Weights of a small GPT-style language model, trained from scratch on English Wikipedia: a variant of Muon for these matrices, 150M tokens.
Each number is 128 + 24 x the weight over its row's rms, rounded and kept within 0 to 255. Layers, rows and columns count from 0. Numbers have three digits each. The size before them is the row's rms in percent of the matrix's.

# up: layer 9 MLP up, 192x64, rms 0.451, rows 118-148, columns 0-63
# down: layer 9 MLP down (transposed), 192x64, rms 0.101, rows 118-148, columns 0-63
# gate: layer 9 MLP gate, 192x64, rms 0.422, rows 119-149, columns 0-63
up118 088:144144090116118112106136118116165126102115136121143095096166158123172136125128109106149155120131120130130128131142113168133155103115099152179115134075139112061172110116103141155108130107136083
down118 094:142097105095126154115149091137106159101085096152123122096153097131118127138123162146134132110131109135145134092166103124168157144127113127150114155159127093084091105158110160095159126159157114
gate119 106:117111134108134135143149144088101131151081171142123093157134154105156146099150137152108146143173167137159124106133137127144115115122142089129177103112166092124116096084148136102098156133149154
up119 090:104125149132123113136092167159110167136161100117140135145150083188151108138124131123138129169121077157162097134090125123132111117132093093131110092145103129130130148152162154149093128111140158
down119 094:117158077134144127160161135098131128140091147155110152113108114134153142111123125108095098177138107150176097145123114141109102158121074104132102144140170100147119110139151119102130161136169151
gate120 098:111154090139148142122123097116150107120166141093136137124094149086144160161127133152166093113105170129143145101123156127120148136057177115149099098135108112120137123099111154141133147097112145
up120 098:119123090122100123102171125101114134101099132117112154123132120072172172108151134119118155156131165123141132136107130079151113106149153090135112111113096140130144126070140106178116155133153122
down120 103:157107136144153140134156113113153097151160090122172184155136148157092149141127131129113150144130125142130111124153137091090131145087161094156118131119168124125155134144168169112082141142104120
gate121 096:090142125142148149157138148129123137118105118144100109094135213081092127156102114149128123094173113136112156100123129113097109156142135133109131085167129140125105129082122126103105111154126125
up121 090:064138145123099141123160165114119131115126143109122101102140125156117141129150122097098099118100116134133165090121163145118132087113141128147085105135128160144125138165147138134195183099132134
down121 092:136137102140118142109119137112122126127155109133109140134113112118120181118154156097114145147122175142067140136104105176126151119102150107154111122110113087133121188157099069160158139137127145
gate122 107:144071177162149112157064134140139118140139129120115124141119102130110100098095136152149120149117128144150141150129112134146110081108121103087138128151101123104127138087104142138155183167111123
up122 098:108121120144150109114172115131157133099086140112133165147117139112108199128135105098123129121118123107133098119110152134127140112111126131126101067123101193122115126107134186100132154090129122
down122 093:137153139137174126129181111150054163133124154119163132151113107105140161160131112151133098111132146154150101142115161176106128162134113134152078116149139135117137130130093131108109151116156118
gate123 102:135136126152148124120123112135117157151120094096139137129074146147151154139136084139086141181121148148066163140132142074163178117091116126112134144134088119114155140145139124145109133115149131
up123 104:106102082126141105155166115107110138100108118134126161144154116112161168125178130138127149146126143145074137131136137123120121157137093121158175139146083102094127107110122106156111141191129125
down123 101:130113143108112121134137133117142117141121085090129144140117093177099115137109109124086137112123129132097116127114127080164133178107133132143091095103111178145120162131125106149112093135058106
gate124 104:139140119153185156132100112099161091085148128155111137129152115110117156144138097143090110142121104159129117108110174093099114146114152136078138165154122141140110120149126099112100072132131134
up124 093:110099156125117099134105106120118108107130150179139111113154091146132150106133147153156123110120097127140099142082164120073068137125119153146138134120152078096100081159115120117120134139113141
down124 097:129183144127100109137146107145110131148151134128161144158102096138127158145138153143152147153106120119136155107168112155136148150118104111144118137135098119115146133160170119134124050163073102
gate125 091:159129162149092115113151066140127078150122114109129099134140111148146117093090118085125133128134144136105168127112143127166126099113166142144135096099162166104167133120142143120129098174116126
up125 091:093074137133085103108140164123104123088114088066123092086147148138144080163125144137131142134147101132123135103123167113173117142124093137126103113145108146131141120126112092132109125155110131
down125 095:127151146129136113125088112155104130112131110152135108123096128150123131105157187163155152129124059107135169077109146129095112141099094110129151131137166115111147145126138181146144109114141147
gate126 101:152188175135107137067127098136149141154138103136115108142129106117128063112102117148102151141118150142142103090132135070144131148102145145110131101129086126100142157118120109106135131129149122
up126 100:137106072113093148166144097131114173138099078133161135155117142141157121146122138102157148104143128108158119103122155092107125147119123063121101129148123147143096170103136117114136103108105143
down126 112:088126124126098173135114106133120169095092087174140144153128151132158101071119130152144112091137106138097133117152153092141130147150119136112153151154160143117153167120115126106162124117162104
gate127 093:100135115131135081150085111155096151123129153114131170169103166148138096113154136139154137102177126107156124129163162130143106164097153136163121121127085145108100110136165138118097131157124142
up127 095:149163120107104139111140105092146096113134124102103081134165102109090165097135142136110104111137188131130138097141146117129105151157096153094145124120091098156125106140090099146128129173116119
down127 096:153092140146163158087113147114140139147136138143133121055097104156118123140138142096109087074139118151142141113133060153098120129127106147109150125173133119156130134116096123151131146126120140
gate128 099:144136073135174129104103124114104090077099165118132157157109087132148132159122145150113128115149116172114143107119168091143086127076145162140122157122115121137148126107144111153136135125110145
up128 105:167139176108153133160152119132109161079094161138079113123148145137151120131091142119153125133151132175131181129138167105113112135094137118095118131123129125159077102122121123118121086121138145
down128 103:106118145118127139151113177118152131112098109123186120141149104164113108127166144120123149137107080126139137143092104110202163110126144134122128103101113141119109091115123143117162134128184107
gate129 103:098126164181141146137088103088158109146129134108156134109104131098127136142165127133123122147101133112133103106130062147103085144107149105164116152096104163145111110116120148131167098104141140
up129 100:131142151122108129112102140066124104129118144139063128121138109127129137103100138144115127161164101099127082165190139093134130145125133164144112100135137144115123163104118109150108167084124116
down129 101:141190153146064134122101089093162118163109137136091153143155154113165128125125123114120116125102106119148136119122134136142086149114180124128116142144141128139110121162135138140134178142173104
gate130 091:141101108128119143136143117126147125114140146155107122181180127107122188139127150102119151113108114151121137099095133077093107122157108130132137166165110077133151151092128144136116112085091132
up130 095:119115102158154109137142092134130133125128121138152120174166144108087157171120143169141105075102160128137158112114159099101090161105126122125119138078154157131095096140143133161134142103132120
down130 094:148114160130086117128114137127124167134110116115090129073110106144179107102142107160124120161181125124153105150130087114147136152185148161122135081152154147144126121146107120114117127155138149
gate131 085:128155133126094144123125157135115110109105179152122086135097108158085130178106148098088102107147180154135116103093152137136094106140101115146126110124106141130110147113172131129122128146173148
up131 088:144085125154142125140188135157102114123093153138116103142111118166135138177138140165071113135127144135122118177134168143158139091191118106111133131163124133134128121147137149155129113139114149
down131 087:114177109158143138128136117190145122107126119120147124097107097094117143132123155137117164123142156124094127116159126128131110135131149127137171162112087145114102149166144176120180175091123120
gate132 101:126081130136126109148147112077176151128133095125107130081128156124172074134122127116111092139151080112103099125158110144115112138130168154129121129113126140145127134109134169130156154149082155
up132 103:182129127132117125119160158119102117144143116113134141154136094091104144142175103140106170088075128129138110103181151103108087127134086093153152119109113105136123131132168115156123104119128127
down132 105:126113128141116101127136142147152122160109136108129115132089115079139121085073125186085160126152128081176102109124151162122107116155121132108096153120136085151151104130108115096143132120122118
gate133 099:142142148121183147124138108112153125188112123136095123158151127075109155140119115122112117148129087104108105104100140084102141153140161113134119119104136130129143170118109100149085087089142111
up133 108:153121136152142093138097112135130118147116113111128124127161106156142153121139158128142101121157098127147115147097138163085087133124142080073087140092164161145116095119145100080121099139129159
down133 100:133157143159128147116126100144116137137064121124147133104112085137120139125185116130121132098088091124104141138177092139145126140152121146127079164099121109146131130100149146120101185135098146
gate134 108:158119089120112123116146142105130094130115185133152133149079131115133084135090120126117138113140127179130150072115133131186098110115138140107087130121124150070150141100130132106113145147115125
up134 109:157153100142091101129136179135147186107149126164110128160120167143088115146117143150120115122127091125144134106138129124137138143084120110119172157169141119117130153129105172091105121155162104
down134 110:116135120109147180111150161137041129101111121112131090163137127141147148161153102112125067122132132145099094147138111123171125168126121121146131122126133163161112107154129125131140143109137154
gate135 100:117114112116157170140124147114141089103141141166108108109135087096145131167119144164176087100127094149156099157101114182132103146137118103111098147108140130111135091143118112106141106104158137
up135 097:096129160148163148133134092162160113088100094165137133095117113108123145132171129122125166139120148173108146135154132128093067121106121173127148122088137112151115120108082107125110130121112117
down135 093:145123165111102111160093134122112122124158149128115059137108128149115140110137115099148166122157084162142164124107147142157146116147117129121121113130121137109129111142179205142133119149100157
gate136 101:168147102070122127170135137123192158166167120136140129147110141166163133137115136114096135177150114133119141100142142123163181169115137134109129134158123128137142125153169136120144117145118118
up136 104:135144152109090158121141149127177153130151125136121139141131091144131081158120152140166124135159122146111151148150148106159148108103154137104127166135100168143145146114091162137070097098118163
down136 108:143143094114136114094121152130124146151104090133082130129121091152132144113119104122079149137139160114129120193163085099124155119105128137080162130144146119139115163153117104138123142136183149
gate137 104:146138147143141146103132152117161138094134093146123122102157136110105105107101133165126137133124091121110145100106127112110133129121195114156107122151136094110068117096112111126089111183082136
up137 099:117160161100121116087129132141168148157148109164111107104141121117137138115112159130094156101141138153140135145107181110099135158104107116151133098078126098078171154111138141105127088119113139
down137 094:134104113164129152143122151120155145112135139126104102099142155133122095117135128108106112160135123110164119115109089105145100075145154096161112142118168152113114092078075139109148131094174124
gate138 095:149117143134101114097140082155159118145092110088173146152119121113133107104106135157122120138116134160096137093134125145110130151099111114149141108139062136116164122104093149086165113172122144
up138 101:131110119162120089093152132159144149102115132118177123168082141120141120187083161122120162105114099107124139119166128119113148168113118138188100099128116144148116144116097146147119133133119134
down138 094:111128128123135143189133112158170130102127129142090115131110128118142079102158135113111100145130121087109152183166083091135101129126106151131126091171118126093140115104128082118116135134129102
gate139 098:123154143144126126141125142115091132163145125129114152124182115165169108176112120125129116117121100087170114148110097107128130138128171181155170168137113110076093117124108135142138141129149105
up139 104:121145147157171149143165102115117142172141140135154160143158125153132120096086147150138134089069115119138110140079135090134143126142146128133130167164140118100127182077131123126102132128131120
down139 109:174133088129094103108126146148165112126132140125161079142198150128161107108136120078136155107127124113127131105160113119138134140117146136085120172098112133109144129114136142094160108154149158
gate140 102:117141088144132146159135098146141102112104086134098112170117111098114160118102126122120118111154080150121116147099141113148123115136129115091080119124098114080140164149122147123077146134071138
up140 105:104136105139140095117098125075113103179168104100130087109119154127104132073115167103111102140094122136125118125122159103132157141105086129151161137172159137137125161137126103123134133113152106
down140 110:144106156161147117115114110137119109113134073175082052122153144111148152141126136131092156137159135151146084119125093122159136149107150177147112122140143113136142146133128108164128105136140114
gate141 093:133101149104111107151147106168062168145124101131118090115105144124087112132112112091139090140117121133159113131116126108135141178122135121124124163148119110151093111124122167179153134145137177
up141 094:117113154114132111135117091108129140127146157119147079122159136108143142136167161163124137101142118156105105142106115213144137088120093116136094147116136130124099145089071107101131123128130112
down141 100:119122115135130119146142103141124151152140099133105125115184147100153158131111110149118148108143172137127063100121159136157101148116119148125082139088162099143095146090155118121156089157154122
gate142 095:106116124135120155146122105155167102129077168179091144136120116154137127112142131157129160161093150120168151147115144121081129150157119122142159155141143139148121115131145098083171098143122095
up142 102:121104112130150101099114148141067133123136113128159153100144137141160121097122145080163175147119094115126114107096090152125160135158093124129100133110111073126086160119113144145149106143117120
down142 095:152149110104110140132117156089144129076126103123107134126108118117110112151145116134068112157133150141084150123118158130170126106100117133151113098148089147135146113133084149108116142082146188
gate143 105:111136102176146159124122112122153124148130113121100115122199091132125120112149130112143129161114129168112138155072117119141093136116105139092185115113103105113134156110133124171137114168114102
up143 100:102107117116087119140094136120159170103107110125106165095115142138130111107136122165170136180104113127122156088131159155140186118134136130136098111126102169175149148109134135125173136138134120
down143 097:105110149102135138138129129076143150092142103157134134130160109112137144138111136184076154135139140103154161117163178088180128110129129136157134142140124146165135133103146156148107116110104165
gate144 084:145106157150136134119109107119116181029124127173144141133127145135103140130085159153091133153135111172122141124112153142134128125149138152127099110143134126146125094095146092115124143150114148
up144 097:114147130134156092122128148180154099203113117093154129152166151114132163131131124163145094109106124134077132154114103129148094135100110139144108134093137144102162130118146135139111134085137141
down144 093:162096170149108164127166136099120129047121128143125126137106119179137127122099147127104167122149102120148117110122124128145144120168125148119185158154129128160116129130085099130142156139128141
gate145 100:168132138138127116103115122115124154171079157137150086114107127094112089143157114116139074129106107120113105128138137130134100123147141108142145136090125112161113149092182125170071113117144137
up145 099:125130089096142110163136155138135102130120127126124167103140139128122182134141121134123139109166121146127154164113112181114107130078092121150136129093116054160157129146107137109109084122139139
down145 100:082143145169170126101158114132123156120097100140120171065149127144115106145112128096070115111132144111120140106087157177136125110131142153133130129134103104119122104144137122149092144089119139
gate146 103:122123133137136132195134092111120100124134116158082140174168135150131132172124120147088131142117140117142114151081167122135127065096155090098109137121106101139105096123128140124127104134118105
up146 113:169165139139142145077119129089133105131138132078176143110107145152174127115092116114096125147136118116155111129109092111126171165145124144133169095118150099085149156156129126128125115101132131
down146 132:139129157134136148140107103101118145237112141110147124103097126113123149118110156121117090104110115144155119110147143119147127128126094077149156143120133120134143120114163129074130152112112145
gate147 099:120113119153154147103073140104165082167121114132128130125168150121092157103161116112112130131114127129145087094094108125139156122114131136146138133139144100068130137100103160157117133123095178
up147 104:137133110108137119133117119163130110113139114132128121126112157153137108105066117151108101150128111141070193130127164131109150156137144097138117133102117103136080168097113124141114083077136106
down147 097:121124115140119108089138129144083131147131135098140108140158156121125167145155083130174129137143119139132140128096124168179144082115134131142135163106120115146137084130125149143196129151103176
gate148 101:139113100150123137128123162122131090178180143132119109137122095091118131130139105111089154167144132110062118108141133128174125107169186102112110143144116106147093101150125120135121119129134106
up148 108:147157134110072159103136111169147176120117184138110138134119123116126110109077159156117150096134141138113135144115126133141101138129147106164088153124148146186157159117125136107149107139096146
down148 102:131126135075101118160131143128127144075158115107134167113130133145111138134104165127148143101134106193120138127128093145105109175125121114133116095129066154104135142130138158119079142157104123
gate149 103:096114149119149097121140127091117075143159138111102137128075118138151163125094131150135106151090139177118137135120159089102133147135164098163132141101103152119082139142166093134135102125122129